python train.py --n_layer=25 --d_model=320 --n_head=5 --n_kv_head=5 --head_dim=64 --d_mlp=832 --vocab_size=16384 --activation="swiglu" --norm="rmsnorm" --norm_place="pre" --norm_eps=1e-05 --positions="rope" --rope_base=10000.0 --rope_fraction=1.0 --qk_norm=false --attn_scale=0.125 --bias="none" --tie_embeddings=false --parallel_block=false --init="normal" --init_std_qkv=0.0241 --init_std_o=0.0 --init_std_up=0.0241 --init_std_down=0.0 --optimizer="muon_variant" --lr=0.00669 --beta1=0.9 --weight_decay=0.052 --lr_head=0.00593 --grad_clip=1.0 --warmup_steps=200 --schedule="wsd" --decay_fraction=0.866 --decay_shape="linear" --final_lr_fraction=0.05 --batch_tokens=[32768, 65536, 98304] --seq_len=512 --doc_mask=true --z_loss=0.0001 --train_tokens=367300000 --steps=6089 --dataset="wikipedia_en"
Each number is 128 + 32 x the weight over its row's rms, rounded and kept within 0 to 255. Layers, rows and columns count from 0. Numbers have three digits each. The size before them is the row's rms in percent of the matrix's.

# down: layer 6 MLP down (transposed), 832x320, rms 0.0403, rows 86-140, columns 0-79
# gate: layer 6 MLP gate, 832x320, rms 0.0692, rows 87-140, columns 0-79
# up: layer 6 MLP up, 832x320, rms 0.0721, rows 87-140, columns 0-79
down86 102:138106100135115076109127111142134087183163144082093125075154165166139235159170118168112139180151143054093173057108089079101077142144137104146093125177114097181115100139164080127106128139114161084079085232090135081108140155149143103168131141
gate87 096:139155106151201143073186162142095157147174105094101130109102121148167078078065105166162151073118108162097081097096135196100125140178114097148133125178159173146088090146177147112138147130108083121076125150127117129129133123122107160134130163
up87 088:115121130117158122137136162129126082146094147189108104192133115136143136126147101148104179084193141095134124117143142078107125127130151181074160148156140149142177058099155031144107125125223130085129116164102156132123171133134142056112106149
down87 089:116102124161191158098154102111118136167154098097129104157092122078202116036118113128119155064179115161169148122080152164095106116138102132120147115178135175148128115130151148157152119131104077113102087172128147157186156102170090102147100156
gate88 105:130210081115130076118105135155066118159158104127144132110155139174194122127120092110075134196184135097098128162160109109136133161103125102126121122120110097162194058156204111106139190159061101157109117142156163174126136145117111157148152161
up88 095:089048162111122228162120101159115116145074185135140058146139181146122137150111130184148104153145140075104153124114147095113130164158120122151141112124142144137133128121152104103141101068098181088100075152129141115089117120074093095132140135
down88 100:131126212119111111135153120116137140130144112096138137115141160124114124079133168098124139120085065141170076155153105174177142089076194137096084110157157153105083120153081145160110166167102077103145147129108115158185153160122116037117137149
gate89 099:096077135124125105177151164150117182117118113203155093146128097081162047167104186202105105145162089038138123107153108138093142125126153137105143115127127104084145114089176122151132151129199142116163152148121133098095122113125168154173153136
up89 090:130092102138130124151140186110150188106122127117155108166098091076178111182079176194136110101150111045144145109146128127060151173173147162177111111156098087156145175090152112182074128129113146099153150138118052093155087147104118128154180117
down89 098:062133155092134051186110173161137103154142136127191140100125086075132160120107155152107162128154057092127119122134125127148207135120115093121124136115167119122129127156117099122160193112148120114118155151118184090144142074114121154114164129
gate90 097:145108174086145027069149087163111138149160130140162157132086051168134220153160118112107108127145094132102135154098125111209130116100103106121092116108075088132111119105140172111101129130136092163100050141149154103169127045189142169125136086
up90 099:126122084153109165179125101084146070163138141104160140090167100108102075122071145179194123091070100137029144099214113150099138140110105160129124132126151179099151100147152073123201121131152160103116124136155140131120112112139086111111104134
down90 095:180123136124103115102055134173069088123104099102150105068127116105154132136158108147182124090156160169115156141139155132103175139157127129087121074145049166110142055110115153164123135136128157142156060099126112111111068154097151118137143118
gate91 103:080153121107163193147118129124155100079159120185181151144051099094143138094156137123149129143166153061137131092151170146152101096146075177157116123139109124167138154130134161110048105120162190098075104081129088129146094157152110107150105178
up91 111:151110135111154142135143092122116131083143122130160119120063103088076133086139093147146104134159156138119120130163169181108149124165060145156102129123158135161108147142128097120061105158187209048070133100179098126162119167130088130140151147
down91 106:137082136123155114114193080118116156101124130137171101198042151147105083110095137216136129100163097170156192134157122118132105119139137113092128070100142138112103096166157086129167071184192157111092137117158118131153125136110069117193119106
gate92 098:134123168095103152159130138089059081129112103122144167110122172172127145171079162101114102162143101101144119182168150157132128159178181136156159101181095147080154142140084147091163151103112162139149197128152149165157107127116086058101076135
up92 094:140131164097106174171166082119107137103177127121154135119165098110130169103132197159174137075148120073091136119130109068120108140133102128097105107097204130125157129091099131122167143070127161154170102071099103160088066117078085082106141110
down92 095:146161102166120127105124164150110099108118117108095146107080171158152157146136126132101142165118143085117096180129160149108107174135141160119150114197142136140128143134118065119127123096133100149117183146160172067172147132162163171142109081
gate93 089:132141191149112052069101155102115099184115111092148081125222130126150123119044078158109115095105105139104133146133094131156158092138169084146106160118143092167103152088158187147134155126116083134102079094146150129169177162100122190173117085
up93 091:148140106136107175120152080186122083105119177170116191068109157145125177168160181146175181154146163108143146107023147137133122145081087175125148111101149164115127075123154150107112130124120121134072160218105144168113108116122132095100065185
down93 092:133130078164105150103142087196121083116116207179091185076127123158172151151167126167187154106123216093118124091062138146120106153100085153124174091150132137139136077126147147081077093156090105110102099216163127085165127123142115113111071097
gate94 091:113117087157106143143083143133123128119129104080178140148107155115130084186104063182131126127224158195141086138117118112145105176084195143167118108112114156109141122077171154104127146135087121122124150212152125134198102081130166113108140137
up94 084:152160194150166135103123124098142118145172145094084104123051132161093129151099137174202107129127134126116093159104121120160127128066119160117142073149147175135169206154129152128144159090093172148149117197075138132196072131194106068120163185
down94 087:139161138170169134109149136098132147170157124197101101093099097180136166082108158133152132145102117112039168126120095145116153095142117074120167128076145121136146122142079113179109174069153146111167209098095182082134174163205081121116116143
gate95 095:086185124141122153072097094131122132126111093152091102119081069112172149162138110141096041109110154195138130140113098161125154161103179114197109115132136131159149153131129166102182106203114147112118126114107135175166095177141104117171084162
up95 099:074121147116215099162090086186167119155053089116118102131073097133137152136148184056085095129136084095137169105071141133082150120102130117119144109063141087084145079170121197119086158144177124144080086072150086179054112105151102119156108101
down95 102:132097127098167086194117103137159113153100145092172161138126149166145124129142125098111141179158087056126175102081170102107086098134126078112113099123123086055175039137172115177057121101139125126094100124164126161094105129122134125111111070
gate96 105:107164102099128134102045119140079121146143143094179134149133148190105109145116149159083141113090146143104145087208113123098116137156088088121125077173108140072134117140123116144099148143163116126130132092130109108097113114137159096095121166
up96 092:142132164103101120139138191126139160167115099079093091107101110120115114124165154109158153140152097157157128143059126137154168076149135150102116137162097146155197168084149113092149121077082145180123134157113090126143132171143045118115127118
down96 104:147108102131134134157184173146159143129117123135072073099115073130094126140130106095175076079201119108159087152052183116133119078114116150103151203134142151163118141107136141121152127070109133149129146109162132130121141146101080176139165126
gate97 099:154114139109133157118099115115093102153133122113130143123050164114115057125140139124117102127124178108180099168165194124162151120141123158121105113072104140118137153121110089121057076090148152103138146136133118112188134094147153091157135179
up97 094:126095164181126121136102148165180199127103101134167095106166100139116145079106143135067140146098076097137155068069134134129113123101089117132159153137133121175105112089158193154195124180121131193155092119155133162134185137128122182062106085
down97 095:136118122090112135116121093104091109131151098124097192116057165119098074134167126116125125061130156114181101209151179124140157121162121178115082102065138131087148155158122059123090127100151149068152173095115121094169118079136201104189170171
gate98 094:148142114136116065121166123098167126165123095076193114117087098133119114199129073101024158147127102176142137120098082106124071142186079078127137139154113150114146135136117140112129167126165102107158127174116097130138094095150057121178090138
up98 104:111095128130129136130081098147138119152071103076110098154138142121155162106106115120164103131137102150118185130127132121157140108049167139132119148125131110126120075136174096149103115135127129085097123170152076158058138082149167127086130151
down98 104:140136152127122183143063128142141138152141120083066112161118161122126157083144127120192104122134121153064147131146140186155176094075168153147160117106146109118110079107178089111104142132114156086150124145180125134132187088120178146073185087
gate99 097:168147170080176085125093101125130107075077095137098138179118099125087155135123095046107060107142160105128123177126082168141110138162091104150111152122180112096087186156122140141181108105190097069089118075075174136122126170136119154131160130
up99 089:121132153160128095118128138118094081127173134109124110074149153104153143151066157201135198145115133094106115146146143088153140119107133064135147082139102173126132141118105151093101115162125155187163109125084123115117096167160079155129134140
down99 087:164152189110185073143117127099090051120125113140076123134177146132148155139089113150141149101129172115094094130117134115141154147140122081120142113155168151092106207149098147083127124144192058093099119103097149144145139145134076165138135138
gate100 111:126115162125092071115167075067113176055094145156157141142140059160063129134112115116096109115182133133186108150104087120107121064105099126095107092137143101107146170113140173146112068179105150163106098101149153134108101065114140151161150117
up100 092:125115165163121160115133064137098139162125138190153105118124121183111149068138080155087118162133064183164101166125084135090121075106084076123133113118187098146086164147150150177191163119112127128167129116160191162135057082136097114171167182
down100 109:106158069123152149128090176198159095164166131112074111120122182089200137172163152125143155158102120117090138112156193150156137164149143144154117148138105144133122070164103107103137161100146125119120142157127114116149136183132106098102085129
gate101 103:106136115083105191127137196155142129109137114158101128122129140154127115134165195153121158068139148070136094082123175157101091150213117136126139118086168146162160123125131160090137188092157119104114155127153090120156105092102129118180148146
up101 098:173098081099142088125163120107134113140154129129152180069166135158098150144186172113135079119104082077171132160137114158120143125066121130082157076137180122167158083170134140186062123159154176156115123141136069151172153127123126160188115119
down101 100:112147112130101129094144180082106124169079105111163105119160120135203129178160118182143128161130126102136112180127138112140155121121121147143105146155104139170141123166148109164165090093125099119149177164122152212099130131068137132043148175
gate102 111:144161063141121118155105096092107184111125118187078136162074131142145094080104056142101134157105060148091088209093161160108095121111095101097087163118196148165150121095159109145102113115156132213117150151121165130152144160124179195173110084
up102 088:140155126150165091222131125123120136121103171128095107177094141139187074106114137138170131192164133172088093127125131111122136167095107116119078110087185073126179124136121127149119108055106139184132141177122154114147181179115117148166117147
down102 100:137078199097144118118163158173149094155114122086160086144198138125141159148129198142153109111138204136186142054171094125107118104127184120169165107126104101072120146128099140084117159156088143078129117143131103107155128111106077066111161176
gate103 098:083193091155123124090081155135146078118110122158147189129086107122114122146211135098098137136131147152100187060142098091151157135128158156124119157125059169083122140100110180126144114105121154172137119081142094163140060125145118102125136117
up103 095:107152144107186092094176147102113127160128148154123096091097128132122159092157037138072195075163134068097087105048193145147150119165093119111069146115160071136156100130112137088128086155154094174193125098112104136103181055163103052147130136
down103 094:097183130123094082092132112081172059141115155174158115105092129106108143135177160142048189103116113090123107091091149111130159178165155123120132111127143121141128083142085145129151116131154108169180128124137111118158126097125108037131124123
gate104 096:109119069072118177101101047134108207147128134169128156124094071068134165126127126126108163053141132134110083133110094136074014110110136097146164129094150154194122101119138087144156122169168101080121098120127135140134109129140111080093073114
up104 109:101128134142122114090187168093085132146144158157128085124167146163087089159125129174117076119104101144167170132114137119191134144165175118144097091079104104083081135133162181116176097086067095135124109161122164094163137102135123111128163138
down104 103:095139157182176131097157135120123125149117136157137065092087135097088108116178151157131105121114036084071106162145143152196120099139123112153081105098126149128157106096141142159109098065097091092123125194089148087118134117139105080158196178
gate105 114:143088118140149101100106151123164128147146194152180132170102131187067148154158137154120110176168056127105149173190125138140197101141170054114162100152128129096115099125137137125129147151108135178086167144132088153126095116123080115162082150
up105 102:072149139107131164197119143140132133133114074129122080117094137103198090119126107146134138127111172092100147053087097081175097115093097104087165115092153077151095144088070126109107090095141160130153078127108156143072131164094142171063145110
down105 120:190088145135155079065113132118129085143119175137164154159148115148097172136145156131132148100191063140161097189134129173108158130173157143152098162128088182107127160148165167110129175140112114131109161122131116102178156101143100070194080162
gate106 093:153106146098119133068151100148151116085098096124109196107158137183103153115166169086141148116162099063148124104119173085091114127182160146161166129138121183112088127096140110144078122126140102139140102093124115133164144078083148156134117164
up106 120:102078188087134112112168141047141121127119123122170205100134100155094113142128084153159118192149138090141150102126132155115080077106151111107086075219146138144103157058180093096085119107098162206120128118139069089174139164082161133090155133
down106 111:132103165133103156116158122080157089109128124145193202062160101181100143116134102159140087163163106084119160118090116146105041121121166130094112082195132158124118171041174082071074134146083151226127133134149080124164172131083171153119153137
gate107 089:145140127113149100141166124170096122092171102175117102121165199108099155104150169132128162094105089136116137199123177129126127120113156070085093117126132123185102121099116095123136121110146115155139111143105079081115060161080110134066145133
up107 077:101130127154143138167116140139181172246086086128116103151150129169127080119158134116078099113116098155118134104132152111106143101135182049127168150150157119167120137126125191120182099115162156127187136106051146175137109157161115081102118154
down107 081:087103126085107144133116133140153140088086143102147153151138086118146155116055162151109114161151184113113081077088116123155125165137106166146113110143126153100142160173154109151098117147114124070110074140204146182103168127184156148140110178
gate108 093:132169163086144158158136129140196122137121060146085151060124123123156209117148120092128188103151197133163050057135135126132171128148073118117139139094050092053183078128088085086101155132164101116130078148191158111160178152138138084122198094
up108 095:106091110093131139172084131115055113104162179115186160162115142124127110113150098179107121183150084105099205133152184170120119183130201160173170135153160216199121165122135133101193122119062140129151160099185117156103106126076173117133130113
down108 095:136074088095157097121091117100090077098146140103182160148106136121075151114118127109169096107158095088105159122090120153117100079070144187119178132114130148181081115148136145088147167145080130116145161109175083121111123101094161131181102160
gate109 104:156162147150119055151127092130154133110153146120090119058177162165145121150103097124087124090115146130121152116167117131179120123159146121129136139118126126147143132116188150120058181150130073187091153178115085127180097117096143153093121081
up109 114:135101141163118085179094112079134068101035095113158036140118093104132159130114128142109101102101094070116180183182164146111143132161093112090157115125149163197156069151117126119163152107156122118165138193126070196122149154163073170129083109
down109 113:167117151194089108137172091090130084113064122143125067131154075081140117101122130113151146096107101105102148152115164144069151173122077140121120131129138119189105094121130120089169120093170162140228143173153143193134152115119048160130084112
gate110 078:161116157125100082151127154226186151138117122123147079064092127163138137124083105125125157134161072140161172141091115107118175193074160142126151125103161128105085136127192083181107098100106061122113131117139186126173144113141106130123151178
up110 088:087116141155154092171096071171142122141132163146109129188130106136097109137142168135154123154062092118123127091087083162181188145134165074125042150136076183046119129058131147140115112173096093110101137146159162147132137159105179117178128106
down110 090:168106152113091104101163196139155157121133084122197120107128136121137137102094096137122141129214093136177148161123145089095084138100104157106157125124153080211119110166200100166141106085149135122135092112084165102160134108144084144101121193
gate111 099:142120176147194108079128122124088208125125147196134117118120096112103137206179102137141110101132104108176134102115140143150158100149043156098170196143118115118088182091106173104084092150058125110110129097135143136186112086122155100146109150
up111 112:146185096173116093124157128146087143092129197132098074166150107100156109152133134117117138159182084073159140141045128103186154095196085079147157094099087163091109197123137152082100097185120136149102164104140091114160068169146158123078119129
down111 108:145209131153132108121191090120086123137132151157075092131188084100113097211201106136111114129162104116114165130029133139170156163172091085076163160129105167089121184091113164137121093174085122123121183130132112123180047128144164119100123172
gate112 104:126151088143119130160052131140130112206124076179123147109161128147054157123172044121114093172109078143164146202141105083092122136089074112125144065060063139102157106145099161108074096097111103098125106116110107129148106133131150163150119099
up112 093:176126104086079129161104153128128114205110134037120136119111147180124116174130083137133077187098150137131125158175093084136140132119135074113177134154074174094082118132158125126129126102139146133115200041083072122128111136085078141150118119
down112 095:107127132071087076127133129138134104089078154054102097134100103095181060211093146084159163138122147099104127096166108129168104139148125094115165185178128092138126107157148077136171121130119153152152182092082107130104169153121142138131137126
gate113 098:119092202111118078127101122083154148172160169146088158073100128161064196169155123082095077155139105144126149134118133093114072122112117126110125080135052135160153174050143091183107098107090161153120136168157185111093091159172155105105176094
up113 096:123139087114131132095119134155142143043131119121089146144129111141107126111187073095154208156090030116123072116160131138088145135105101153073100137104175084122148154095162121135085143158095132129165186129124146142125160087137126136099152152
down113 093:157162140067164105180111143169200121091130170128149112134075152155142083102206082090152124176120029075129112118135160101091127145096119069096124130147107085125144143076138137095153121122136142133157135158124125103144160152150156119111161127
gate114 097:109161121159106179117118098087139041176128058158151143140111154155088159109144131156152068170143115087123100098171112109220121136107133171096165069195130133103097130086125099200121154144164147112114145191179099142137149189105157079091172098
up114 087:095148144146051126094086129130140144098134163123054084152136151139140096156074094131097166107138110116116139112109167158154121113144151090166133163109111109121141088124106125124110122160105173104131113214138184146173067109141132169155119145
down114 088:115129102113127125090123114113181139129205155123053093145166146117158079146080127160104153103148186165108168125095123130101041102109171084143158152081120168135183112141161164098074130105083139110160163156061141121110100106145122146154109169
gate115 097:127101154153161125147098143138109133110140112182180097141041134096080078095171151135114096150069076131117102125135173176197115119120148086073105142120099158172115088135150160120104115120095054101150153120124160151156162122129078159125096143
up115 092:083146074095129161087181127119142175145165121110094127120180126120152161179115119142174159096173212120136204132101100060065148139084067162122127127124151123094136165139125141139126152133179164129127094110097119147113101159128167098122170115
down115 098:178097145146108112138080120129148108150129100182143115138069171104105095082125144126084107159103074144127065139124166196180135101135155099126129100122108174183177063099114163138117126118116063091160144110143161155193187151149056115129071145
gate116 094:124157141124096057064060102096169104132097108150087147067140095136128132130130031113063136076084156146153139121117155162108139054082158150169144081140108113089108121170157110065105130154080110167128128120162125097130110065178125147122150103
up116 106:098146119080117059122115075122144121112093092111228164133113098119108140170175096144084149118121164159130116144127147131117160087164095076127139141112120101129137090167157119086096137189120112139161149114156145106081096054102123154103128099
down116 101:142158110113148051122127068103154081159084143108205117102133161110137120100186167173078164121131139148140174155164193159126161149162137131136108114138092116133140099169180138115104083149114122114126185123142118107101143119043123151087099064
gate117 091:083163087170076090099171152123083167127128186159178124115174106188107156103144185096103163151069156163132096133097063142152151117121141038118151121120067117096137079130139127126133163144146121080095072142146165174150152125092168154135120136
up117 099:166122109113136106113155102113132104143106099121049062113086094130162128105106100100116174054141068169133085155096150117134108166162171212105079163168162059145175129142081082189112148178083127150114179138134119125083116128174142104091095106
down117 095:121091122123167104092158164101115128151132167185102074103111101148115142076114092071121149042126124184096101134125095126164116162146176180087122167122128054147209099176105158190143133184077127108126156094162125186073148167147164120099100169
gate118 100:109132127136100080079076143161135165130092130169105137185117087091076136111167106106126154085155136090094166118156164038151099124164132148113157133112116156144085110091111147161173144155127102127123168118179102167108114080136189167134078116
up118 102:092025160134148138158121166162142081121156107154185149114129159114121096081217096121137128154125118099147115098138150117084177150113095161107170098155165144069174163157143153148189090088121131193190114109130121127087157179115129114074155092
down118 102:160131119111171127144148109115082106100109131163127141065114162125157133132143124112111108151123158170161074094099130147080131150097102157119122131113101115119139106219197054117140129123124149157210061112096128112148137143146080114102145089
gate119 104:091109149124146128129178157148109152197152120135125128129133091092182072089074081196161159118133124055164082103112085104124144105136084132097125117095215134127052130126092120123096090183122138100140153097131137131092126064129143145084107071
up119 094:123091112138143115127132105120105149109189154135090177143122129153135100041136128189145116130124124128127164111123116162087095144151138105046119122158121151175123125127101144102137135116129137139136142136207161102123147070100159185129177086
down119 097:116134090115060154081158146160100135142169158141110170119069097126134111070120068132158166152161076134138086130066077080094097111189127066107118092088156109135157099096106129070121111163114160203156208166188091135080130134131178116163143098
gate120 090:163149147161126108109122178091107130128059178143114204111119100105132149158097091180158118077145138147111125083101143089190130134113162195118130152107050055124099093120161123111125105141118131108139153152098146039072101182113159116146115168
up120 083:109145135113133103089216119172157109107174119187124163100164174137111125162114168091091177128059127108146127161150101157073126125165157078132141153206163111118144143166081113129163139144165152136136114145187101172133195178131127145116210129
down120 087:056148146152071107081079175139195110139142107134124111094128105037134162169108085159120120057080126234153144124114143111123158158072085097136060116100093072134155114109078141137148151112182134138156145097126115157106058117121142132137226124
gate121 098:147143114138168130189113097134138152200108175103184084106087082200124166151186100123096088107108148164133094134152183158127090102137055204137169051151151105125092095088120101209146160118133135140109210093124103144143114142167127165167128108
up121 107:183079105093122144165182143138116126138091194113101094126113112141149076148138136093159107078146114102179171140069154141114160145141097157105115105092098173170145141124086226135063157145079159118112158092126083085139184122135207148159146092
down121 098:162084147072096145205176120138168122183125153084104093145135074139099107136141141112157139090183104145154136128063136132088155140177116122139132098091112180148090142134088156157113155107109184105123189142142104112112173110124155178179121150
gate122 099:116069084143111142149137064130126141108115134125132068139139164085197127132136132079109122165145114062127168077165123142159113144113121116098107133126102100167105121075106139121157127079135075154108088208127125156102146182150159138145127229
up122 088:137162148147113159088133105106125193086093188136159124085086085081162094148143137125096112103149134032091150148172118138115136158175083166096093138143104150181095150107131136078112099133119073120106106192105123129141159115169131145129145163
down122 099:088077089111074145094164104140130168119143156113151018132102139070180107147110127089116109138169128089150109102171134132186182085099146147130135159183107089142112100132135182161125093139092098122081076187089151125089106160142152155117132199
gate123 104:155071059125178133146076149108106141117129083139088100195159188131080111136115096114074175141119124098117148098155170103140079092080149060104195160136070063157143079092140126123079137197111143168143106161120077126180099158142097144117111146
up123 095:162173162123120143116146139174112126143156146089102146134130179100161167159124168108185097154076177143082122135126118139103189156150117181148097141094140180136132149131154171120141111118154170098114170120111164140031122068123124115143204138
down123 097:135100056155118165135113132091048142111153073142106111165134173169073130115125090105086182131131106140114126118151147126140121107129125081121121146171139082139151083079116109148086130114139073173134108163157083145150101163162129123106116139
gate124 094:134104124106118148132145108124156131172152101137121086127130101119106100075184090163094124087084168118135157135139115133148147153127067158124153100172143109159111144081126143152148156102138132130180140144157128089155128170180062124134113150
up124 120:112120109134203158144145155133169103142128087116095088138097147107142156082165148142082120172079144130122116088145114151133115117160100168140165119091070095155083150099127119145100112155142145114143160107142110145152116116218103132129084138
down124 102:119154114147172135101161159129152115158110092129132104103071194111115124108142145177115128187100126120152142090126135136117095133115138116114157127084092093127129139112118094166124105153146131124118147106132134120115148140207138154110105126
gate125 109:140142139053122146090118200130144117110103141161156105126103072150173106185122165152136127084141204187133121085163156102148134150071130158117111133163163077113041165127160120158130033120151122096188145109136150138109141104136114075171115183
up125 098:087127103150123112148161094091052080152091100106080146121122134125118146123059114115185155113084106114142094141083120104143134141176093106135084089158200144172177139146116146124103132083128169140117123198099066114172130123124110182154162182
down125 108:149125107054164125090141202114133126109119122164123067126102070140155116181116151129139146079121182191118107086155139107152125160097110169097153130145193109128058184129142135111115057117166149099177147125138138117109145100149124098165122198
gate126 112:132114100151102146160140141068153152131103108101091125093094122141100109173075164103124078214130140173106094148102094138142105150169151145169086076145143114173188100168156124134106151120116169152111168168170115123198126125182155083149225157
up126 087:170132166148133119141106127104076127096134125160181096098207118125103197085099125138124099121126167110070102135137125168149143204118155137128145121154086117117091134069089147107129080148127130085094135177127121124129131149102155126140133113
down126 101:141062123133097127162165149054142125100087118107126124099100138150129109161081147118151087212102141158119102132096092103158146156161142151137061109139119148134149089163161139113105150141106181156097186164180124129179154106156155081144204150
gate127 105:110074105184168156189122096110134087103115144069175126123119127109109137154105128131139109186195156166067154108147120089123129117170090109151191124190106155096155117187178101151153147110172109135150151101141063072145059145115121130133150130
up127 099:168094125174122116146093135110173138133121126047142118116145100207105130191171088127073093144160109132154107121106055153132097110182064154206133149150096115160104104146155069197164127156102176121105092188207116117121114143087116115161134104
down127 097:112180140096114122085113107146120153153169131213069125132094155132199103084124178163123137095063100150193116104096185137148155148096142133117093104114131105109148142060162176122161089087125111129123123099099151182107151105107133100092135146
gate128 104:134100152113180132172077169119126151139100135155179082135081097085161091126128112110125148112107130119125126092141116062078138119175106115121083143104105129118108080125124092124147123143138124144129137113159088169148094179113124090064097167
up128 099:114109166115235061074130088136134121099078136198172153144186108097139153086102091073104114063087105166121134127089076063125125119133085167127079131089110131111136073093124121161094115110138129121158103104130142143131090160103119118123133067
down128 108:151127112149175158114108108161146097099088148120208124091110100083129126110131131125102162087123135143129154127120145089103106135167131133128103117127142162125118088144146146142148138108152099135159158060117124191126089170086142123116092106
gate129 087:168150126138157057089149122147090131064132107180120133148174085198086120140101084150079158113090086130134168109096110144161148144098126127117100156113090107074127161121085114103114060179119144137151133130121141041116107121104088092132134137
up129 090:107100114134108157160163145114119092129150134126083107151132132133166098101108177136111111091114118120104157045099118071112133093075159129162146128116127120145101090143134154100092145095119163145106095162099049098184135118152169078143124115
down129 093:121082099144082113121116138160082108140156110108113112096120216117166044059119100150094099115123167132165119056128170149109177072092163113187127104116160124104070126092159141150119146067141135153107089149155097148137155131191161086103126120
gate130 098:151146100197149126098086113123101159115117143100136091123159142127163094098086137095059103159053091139122154191099097139144136166107160108081194147016170118124127099124162137039181137154113088122090063174128115115164113147090112132094134088
up130 085:157222097137117100125112156107070157087128136146153097140149108164082165127105112091150131157117116153114137182210136095134120139068124170128117059136119136153126088130128122092140138113125170148129165208151058066093093162092140196117158136
down130 092:127057143099122120170138151077148129150093150143119159110087137150099123110120134170142112140138175104142121112172132122129143106135132180162131132210098106171093179157127120187067079136141150115147173049096151135110164133127119124137052225
gate131 112:105173131116092113124090103137124093136140114113050109104135136152097119090156083098180115103124096142104123186090092071128121097133144094096130112084104134129161101128112131094123212120126133089146092123168088170159116131105140085073100140
up131 101:102136087132104108109093107163105087096150128174072117101164105164097142100163129103171103127138157141140123134123083063135149131112156094093154094136115150118155097121098148075122148097133156107127101133172160149116076189129147040097119156
down131 105:119076108125153138135152173140184131130107127151144168160113135112175154156069186177085151127144161117133132091139125131135112134089116132133143080111123095105085178105116124150092092123118085127121111110079168079152140138193120196168149121
gate132 081:093151078120085120157129110156119126092104114180140168138122170148107121190158099158088106154146156105120175103148172125145105026134131116047059111175138135125106098107126124107099098114113182140138150128097086162134174093130108094142095123
up132 099:141112183153171110123152120075167149129121116149128133126110141187122103105139145094069165064119094136183127067079152135109151071082136114175131132101091105141061070141131178143152153145116125135107108084126137137163120100100160111159167083
down132 093:141114164156181079112156104102108149120163100138104125131096138152093095078116157094082139061097076131157135068130142133100154053124130125156130134095121129127121067148103155140141136163122103135133125081085149120129117121088150132073132095
gate133 095:165064187144119134128172157197090149185135161161152078191069134187103129093123156089125127144106104188106110135143130083146120143148133062153136131168163125132112050184136133103173125123109104151125153087125207084104114133105114136103138158
up133 105:211091149136047158074155137213072151170111153146135110110114073138105117104102133090117141133126121143151141191129110090113158111098095141152151094122110133190124058157120104179149092100105150146176113130110150100110143073136185125152108119
down133 107:070183082118160112161106125041196072066122112096112162103160173141136137120143107162155132118109139111119140084134141161146127147144157166115113172091147143076122233088118127073111134149167090120098119137124118166162117165149100126102126101
gate134 113:140088112153166148119090063131154122181078097180135185146158117167125061117083135136089093128118132148162145049100146161169154128114130122148094079146113149141111158147112109125195115052228104120140141117131139124162111144186118160152168158
up134 088:188189112127077191149168107179116139178148228104223169103180160104110145189163158143125153129108107093050147067138134120097102119152175196121166153065095129138138170094113116088151125172111161146137140133106161124106135132128117156081136117
down134 104:183083105175156153115117087181123131183140136166160206120176142156139095134089151146115118095088104126161122068095146156149172110167125166134136084136102147147155173145126101088182102079193116114107151086121146125158122166163151178127169168
gate135 103:096118151108121127090114107126115139139100123165153102127088073155068150179143111109059139179101165106133101144143091142146093064109095113130100179139127090075112085103139067133091081108147104105152114089155111183105109128147093112155110185
up135 099:114119156119127139133140116171102079151076122120097145192131151128138093117152170159117130110188123127137141137154167167144103084129126145171144132091122151116141142087107140120098108149167126114159131099135180134128135138161150174166128127
down135 097:099114162110101153098121085163107074164108118100142122123096083138086127153170118132077138151144152108110139140155128171171144034134075120228108157131150124104113094089174090113125108103130078098134124125161159171121117066168110090162130171
gate136 097:120127064120115092150164158136189130124100185123088076145148049191093065118187111115124153141124077180145123176123046143196111124216127136106123127126123084165100136124146048130132130150105124170098104134080107122164122159106092142132126100
up136 102:161108103111052111099118131155163140116170114138117119141141203135131085172102157185135132138139160121132165098155139103129099094117147060096197189132113177126168114148165120132142143128118176125121130162109100121172087211095128077096094148
down136 100:130104163141213142157163133138051114183132169143174137118108090131120180104126110075137117155118128131137082158058149164086137132092108200154117099171154161097121135134106169128118124109158076127143102131140160123133171061155120188115131104
gate137 098:111093099129099073101155106142116114165109148128095131154129209148096112073091152157145140116154149087132146096120164178145093119084125097091167090140119197069150206065060162139181113083146158110161167116124160122130165105170172077075095122
up137 094:159174141087183138131142129109092145147176168071171135152123103153111154129164123060089158113123089172089133110100151072108088151152113109082085125098138129165169060135173072085136190150084093129094119096137077157112160139130151139141074064
down137 096:130099135150111168109120142142085174167158123097068173130158163117098131078133133100053111137127152157158166095124157139146171132066148130099152088179162125127161163136110148169176154142137167068160126115173144121126135143113155116108139114
gate138 109:132139147125156070109100116135073126131094103101092156095080133087073174144131126157086152070169095179099161165059100089129142164139142120122106104137166095064133075173125108156104141170137133106092101159163122120193162167136154106131086164
up138 130:072104120156144128136167134180106099175135105090100084123107156089118184076110174138135126128128116169159145175075149126195140118111097126104112084131119149144137074124088100105133140113140144172083138158138107121165144133138184137158126166
down138 113:116122135124159115120130112180120085171137144113143101117152127136149138065119189102070126094100114150170099125115160138151125155124075126140147117137085155139135063125105083089131158128084129191098149129149160130119098169168191109139140167
gate139 105:113148073081067100138090180084138094154127085136127104114071130218116094154056162116114054106074125188214168169129116096109122160163074142135120103128112096132115129133133084123152127111125103121062096102104137140063122178200114122182174158
up139 095:131121081127109160140184133067116126105140126127118169095128092067175172127077122124138136132151176130111105132091111077144113187171118139106112198124117138156163086078104131135172134138125136120201118151136101104150122121083149113086150112
down139 103:042096136107108073153085159132097156123098100145138092102136099185082108183105132114136078121057125171184146160104157140103095120110069133155057051102123080202135136139201107140120132095120150119096129077105130138121128152231118139159138138
gate140 102:152136131149159140138135133139162143114103048153078122114155062135063051117125161097091107131109141108122109095172086167174126136117105148162179154106159086164132084172123127081100058130125158132135136130117097138128091170136105154091148164
up140 094:120071132189134137097114132145131147154100142156120188174129144123125124150168183076176072106118110129154110115121129085082163097154135132098167130041103157068127180116113081117132124123108187157111124132057129147186106125134165090154115184
down140 100:135120110150128133095097140106058130086122118101135159148120156137176152117121110167162125106135117146133130130118167064098129115150181126091120116151101155157125175090129150130138188138144121121142136093174160145157171084130143093121127106